Part of a small language model's weights.
Architecture: RMSNorm before each block, rotary positions, no biases in attention or MLP, untied embeddings.
Training: a variant of Muon for these matrices, 746M tokens, 11382 steps.
Each number is 128 + 32 x the weight over its row's rms, rounded and kept within 0 to 255. Layers, rows and columns count from 0. The size above them is the row's rms in percent of the matrix's.

# layer 9 MLP down (transposed), 2048x512, rms 0.0809, rows 1997-2013, columns 384-447
size [ 26 109  83  89  84  23  90 107 107  99  98  66  99 104  93 125  95]
[[141 162 141 125 124 114 109 120 124 150  95  92 169 101 144 157 129 145 108  95 152 123 181  98 144 128  60 131  64  49 121 135  96 103  95 142 120  33 111 146  67  79 108 142 128  95 102 113 183 121 128 111 102 107 173  72 152 158 105  98 130 108 118 198]
 [126 125  84 137 100 175 153 114  86 109 117  92 178  96 159 117  90 132 146 105 106 130 112 107  98  64 159 146 143 124  78 167 101 162 140 162 151  72  96 114 139 149 106 126 141 171 147 101 156 128  72 168 102  83 165 129 175 131 110 117 155 160  98 155]
 [ 73 138 102 133 203 102 143  96  81 111  94 113  88  91  84 170 169 127 174  95 114 138 135 117 115  76 156 164  93 132 173 176 126 104 129 145 148 117  59  85 111 198  87 164  79 135 136 105 186 119  91  73  97 156 117 223 169 112 171 145 101 131 157 155]
 [131  99 146 109 106  95 155 150 138 175 113 126 129 114 110 106 117  84  97 103 116 158  99 124 121 161  61  30 153 158 110  92 130 107 155  97 143 120 158 122 126 152 107  91 155 144 141  97 180 138 112 163 136 166  84 164 149 155 135 102 110 150 199 136]
 [ 86 159 144 124 156 152 147 135  78  99 118 124 119 154 142 155 166 175 196 105 115 118  90 100 133 103 129 125 155 122 152 150  73  91 132 133 122 158 165 106  44 124 147 115 102 156 108  83 178 160 140 141  53 141 150  70  93 105  54  98 114 175 152 102]
 [114 121 150 192 152 115  69 126  98 160 125 154 126  71 122 227 173  79 134 134 121 126  77 129  91 124 107 164 174 146 172 147  64 101 114 134 105 131 128 120 104  98 145 146 102 138  82 182 147 158 112 125 147 158 141 167 170 142 133 145 165 170 165 170]
 [ 79 132  91  79 142 161 121 146 132 117 151 134 118 105  97 148 144 164 200 110 108 159 181 117 139 142  57  73 146 117 110 100 136 199  99  52 203 111  85  90 109 120  97 148  76 124 146 176 168 130  53 109 139  36 149 140 155  95 156 118 185 101 163 133]
 [ 81 146 130  84 148 100 154 151 141 126 144 114 156 158 111  90  97 104 159 145 127 135 146 141 131 136  83 101 135  97 180 109 118 102 149  97 111 113 112  86 129 132 156 121 111 153 150 129 130 112  80 186 159 165 121 168 136 137 146  99 166 166  76 123]
 [119 111 142 122 122 136 205 125 118  97 137 113  89 135 141 203  76 137 161 123  53 121 129 124 112 109  80 195 182 130 148 134  63 180 232 142 163 135 110 100 183 144 160 135 129  63  67 139 123  85  93 119  85  72 136 130 111 139 136  83 104 125 134 119]
 [ 96 164 169 131  87  89 129 174 113 175 101 114  80  93 128 104 165 142 121 120 136 179 126  98 118  92 110 148 112 103  79 103 101 120 154 132  82 151 126 140 170 123 163 111  51 103 150 119 208 129 158  97 185 198 135 114 194 154 126 171 136  68 162 142]
 [125 135 112 122 117 169 111 134 154 174 175  85 139 197 124 114 189 104  81 108 147 151 145 139  96 152 138 104 123 143 199 121 130 155 178  29 114 107 126 149 103  75 120 172 109 140 152 116 151 113 156 132 191  67  82 202 171  79 113 112 150 112 139 125]
 [ 83 131 117 109 175 170 120 130 146 148 138 177  99 111 103 160 149 154 126 105 141 120 124 143 150 110 165 130 133 143 189 146 153 182 108 118 118 108 140 140 100 158 146 154 159 174 153 173 172  64 148 167 166 135  96 140 121  78 164 138  63 162 113 164]
 [ 98  64 159 128 144 168 198 124  92 116 115 119 104 125 122  85 102 138  26 143 127 165 172 155 195 145 138 148 116 202 137 133 139 133 150 149 148  85 116 123 110 158  94 136 109 181 105 164 106 114 171 115 170  80 112  71 140 100 189  68  93 164 105 158]
 [106 159  87  76 162 174 115 127  96  40  82 149 121 142 158 157 153 152 140 143 150 187 101  92 106 129 105 154 151 106 103 100 176 144 114 159 145 128 145 160 106  90 152 136 130  75 140 141 121 158  92  87 101  77  93 125 106 102  93 121 181 140 138 111]
 [122 152 130 115 141  98 120 161 169 179 106 102 151 144 168 142  99 165  93 120 113 142 147  73 102 141 123 157  94  94 144 154  78 150 125 125  83 127 117  95 106  94 148  97 121 154  91 147 133 127 148 121 163 158 170 136 126 144 143 121  47 109 166  84]
 [168 108 148  98  90 121 130 146 137 133 185  86 104 143 139 167  81 113 105 150 113 200 138 152 117 160 109 109 121  90  80 150  81 142 204 132 118 122 125 168 116 135 127 165 163  93 118 146 120 142  92 163  98 127 109  13 115 178 141 166 122 108  93 135]
 [ 99 186  92 166 156 119 102 129 115 135 195 142 166 114 114 114 101 128 119 162  83 160  68  91  13 124  83  47  79 201  37 118  94 124 143 125 112 155 103 134 137 138 162  86 165 102 182 120 104 121  87 137 126 140 129  91 101 128 139 111 173 145 105 101]]
# layer 9 MLP gate, 2048x512, rms 0.154, rows 1998-2013, columns 384-447
size [113  81  90  80  24  94 106 107  97 104  66 102  98  89 110  92]
[[188 194 157 105 131 128 131 133 164 130  92 140 153 128 210 147  86 129 158 140  78 166 103 118 130  98 128 154  94 155 123 112 113  88 136 124 134 111 129 130  93 122 142 115  98 166 123 136 133 161  76 169 130 125 131 106 178  87 185 111 106  77 115 125]
 [148 148 110 144 117 168 111  89 117 122 171 118 100  90 171 149 112 142 151 119 109 154 134 128  81 103  86 120 129 139 156 178 132 153 106 115 101  92 117 102 105 169 128 119 122 103 147  89 166  87 143 140 138 136 194 157 141 150 106 142 148 132 101 108]
 [182 113 126 113  86 130 129 143 164 146 133 191 140 151 160 140  72 161 124 189 143 171 144 144  70 186 133 154 215 146 120 122 115 141 156 121 123 128  62  77 190 162 111 139 133 133  59 113 147  93 132 127 124 122  98 175 148 137  96 137 150 170 131 131]
 [127 141 186 167 129 156 143  95 102 122 205 107 127 185 111  91 124  87 119 120 166 141  83 100  91 173 145 136 157 113  88 170 126  99 130 119 148 151 102  97 135 167 125 149 143  85 105 139 156 182 180 152 105  92 142 172 119  93 120 151  78 136 114 106]
 [171 108 158 200 128 128 137 141 106 161 155 139 129 112 129 139 109 167 157 141 149 119  88 129 106  99  78 102 144 123 166 133 130  94 180  97 128 130 162 144 107  96  83 121  66 127 127 152 100 191  91  87 108 109 184 128 166 122 142 148 160 152 122 134]
 [162  94 125 133 141 164  80 147 155  99  68 142 114 156 130  94  76 101 107 154  63 135 100 113 169 171 122  74 196 163 118 188  34 128 119 137 128  98  53 108 154  76  73  97 143  94 104 169  91 152  82 113 129 104 117 140 104 114 127 102 141 153 101  87]
 [100 184 138  96 125  62  75  71  74 152 151 177 121  93 117 103 123 101  92 104  96 120 105  87 104 114 160 118 127 103 118  87  98 122 145 139 100 133 133 121  84 159 106 121 109 128 113  74 161 107  93 126 134 166 104 130  59 177 142 148 117  90 152 135]
 [146 118 172 138 118 137 102 102 102 133 151 119 119 155  97 146 128  89 133  80 151 175  87 118 183 180  81 164 121 122 155  82 146 166 148 140 123 145  94 145 136 150 172 114 136 102  96 121 132  94 119 161 122  66 136  90 173 103 113  45 100  98 123 156]
 [132  77 125 165 181 153 158 138 109 111 112 118 122  78 153 108 136 104 113 148 153  82 133 137 140 132 156  83 130 113 136  95 115 125 141 112  86  97 147 100  98 135 132 153  78 135 153 150 148 121 179 132 168 167  85 155 163 109 166 152 158 140 147 138]
 [ 75 157 153 173 198 132 144 150 160  53  98 145 141  75 127 135 124 153 123 244 152 157  98 141 197  89  94 159 104 125  82  96 126  62 163 172 153 186 110 139 111 127 135 154 134 160 145 120 152 143 124 118 107 165 122 139  97 164 134 165  99  89 100 150]
 [154  46  88 149  89  90 116 162 105  99 138 105 162  70 118 113  83 148 179 149  82 147 160 112 141 144 118 121 150  98 162 128 135 194 162 161 101 144 130 126 124  81 139 121 128 102 153  93 175 109 212 130 194 102 144 190 127 131 138 191 116 122  65  70]
 [107 152 170 114 133 124 158  81 142  92 133 152 120  88  77 112 133 139 127  94 173  90 182 155 108 166 109  89 106 192  88 154 114 123 166 111 101 141  73 132 144  81 145 141 155 177  98  95 116 153 151 112 136 154 143 135 121 108 187 132 105 143 122 125]
 [116  61 127 153 126  91 109 139 162 156 200 137 129 186  74 145  84 186 158 137 108  91  66 172 141 116 148 101  96 111 161 114 121 110  87 103  99  91 103 127  99 112 120  96  95 133  94 100 136 112 126 180 114 129 118  95 169 170 129 106 136 145 145 144]
 [124 113 156 103 134  89 100 177 128  64 149 147 193 171 146 129 115 146 103 162 180 134 141  76 138 131 133 142 177  81 167 158 102 146  71 123 125  78 198 108  47 106 105 155 113 110 175 156 142 121 110 121  75 144 170 106  97 110  67 165 139 175 102 176]
 [149 138 134 128 110 143 109 188 137 100 136 164  52 147 170 160  89 167 128 116  95 136 153 182 130  92 117 190 139 119 180 115 105 135  92 154 114 107 174 114 142  94 150 137  73 156 212 123 154 115 131 106 138 106 109 175 120 123 160 165  75 153  82 141]
 [109 171 111 171 152 134 127 138 182 123 121 119 140 127 109 188 141 148 190 150 208  89 128  99 155 161 141 157 124 155 167  88 138 143 175 109 133 127 125 115 127  87 123 146  80  92 146 171  97 142 114 158 103 116 113 126  78 117 123 151 200 154 109 103]]
# layer 9 MLP up, 2048x512, rms 0.165, rows 1998-2013, columns 384-447
size [111  83  89  82  23  93 110 103  93  95  69  96 106  93 110  95]
[[187 108 119 125 115 165 135  78 106 148 113 154 133  97 166  91 156 120 118 133  65 130 142 107 181 111 123 179  95 141 111  99 103 151 145 197  96  74 126 124 161 132 100 171 121 144 102  89 197 169 100 181  92 132 127  94 167 125 187 122  98 126 182 153]
 [ 97 166 112 130 130  46 147 123 117 118 179 160 122 144 189 142 132 149 118 102 172 139 109 128  96 154 134  90 134 126 107 178 112 141 192 133  67 162 129 110 192 209 143 143 116 118 133  65  75 163 132 131  92 105 142 137 129  64 149 155 201 105 101 156]
 [182  62 104 107 131 124 109 156 120 125 106 135 181 144 126 111 115  73 134 131 176 184  76 151 148 163 145 118 143 132 153 113  74 169 129 184 119 132 136 118 167 146 109  85 105 142 117  80  90 136 103 166 165 130 129 132 136 115 148  96  71  66 135 102]
 [133 134 114 123 154 130 193  75 163  68 104 110 142 184 150 144  75  94  92 153 112  78  62 136 112 123 222 118 125 179 141 127 136 110  90 158 160 151 162 143 105 106 148  71 136 133  94  94 115 170 150  93 143 101 183  97 174 176 137 140  97  99 115 201]
 [170 167 102 162 125 146 149 160 114 142 183 128 113  99 156 131 174 137 168 162 114 123 123 147  78  98  89  99 167 101 151  98 183 119 165 125 112 159 201 140  86 176  71  99  96 117 134 162  91 133 110  63 103 127 135 153 164 107 108 153 125 188 104 152]
 [ 86 106 159 116 135  83 191 129 146 117 104  97 127 135 138  99 124 190 157 185 145 152 111 149  71 106  99 159 118 150 105 162  78 130 156 141 129  96  87 113 111 138 113 176 125 133 151  97 110 133 139 134  88 148 104 162 170 169 106 115 121 124 101 100]
 [120 171 120 140 181  96 138 139 193 137 143  98 167 179 145 139 133 157 154 116 154 188 134 111  93  86 106  99 109  94 199 170 126 137  91 140  56 103 136 120 134 185 152  44 108  90 101 100  88 182 167 136 123 165 191 164 116 126  79 126 133 113 103 109]
 [ 85 136 127  85  74 150 139 132  88 148 141 180 187 146 146 129 143  86 156 129 122 174 142  87  81 165  88  78 166 131 185 149 142 160 119 176 187 159 159 130 112 128 144  93 192  96 110  86 153 163 117 123  71 107 174 158 164 110  96  92  85 105 126 143]
 [115 197  83 137 160 158 201 146 118  65 141 117  78  87 169 145 146 109  97 113 151  87 119 143 114  72 152  93 152  75  95 127 151 115 133 117  88 188 157  80 133 147 106 178 143 130 152 123 115  92  77 102 124 125 203 135 119 137 130 168 119 108  71 124]
 [131 113 138 190 161 134  96  84 164 115 194 152 117 171 112 143 163 143  50 171 164 165 124 107 198 222 210 146 158 123 113 152 172  55 133 122 164 105  91 115 123 172 102 103 167 116 108 171  99 168 112 129 143 152  92 151  95 140 152 134 168 146 132  97]
 [119  82 134 156  82  94 153 137 135  66  93 116 128  65 162 172  70 119 101 174 141 147 120 113 117 134  63 120 159 101  93 102 124 148  88 129  93  98 138 108 107 152 103 125 106 137 148 102 104 173 161  57 150 181 108 182 108  95 116 100 104 101  54 132]
 [135 132 138 134 142 161  95 116 154 119  91  71 139 176 139 143 125 154 138  97 127 141 138 143 176  92 162  88 178 135  50 123 123 104  85 175  89 130 148 107 156 102 149 121 132 145  72 103  96 120 152 161  71 106 139 122 119 105 138  73  87 116  67  87]
 [125 178 128 127 135 102 120 131 105 136 125 153 141 119 154 179 150  68 103 139  62 114  96  93 121 130 111 160 101 189 191  93  88 128 144 172 149 119 108  96 104 107 101 128 115 131  86 115 120 169  80 120 139 143 123 169 120 125 114 161 104 129 160 105]
 [ 99 150 175 140 151 146 141 101 175 114 195  88 114 131 156 123 115  99 150 136 162 164 136 108 111 151 119  95 153 104 116 177 100 136 159 145 128 138 124  64 101 107 111 168  73 143 136 149 109 102 138 131  74 186 203 103 139  95 118 121 174 156  85 127]
 [130 132 111 150 164 127 113  91  96 177 102  96 166 102 101 116 100 125 127 132 135  73 149 138  81 132 171 113 139 137 150 125 149  96 131 121 165 125  71 162  79 139 136 133 128 116  89 178 130  95 118 164 111 147 132 126 134 141 200 123 150  79  60 123]
 [145 187 103 107 100 133 146 106  93 120 146  91 117 140 174 160  56 121  58 103 115 144 122 180 164 123  99  77 134 148 124 108 158 163  89 118 130 140 178 100 143 126 118 123 203 122 151  68 144 118 135  91  54 101 160 116 144  77 164 128 142 151 157 144]]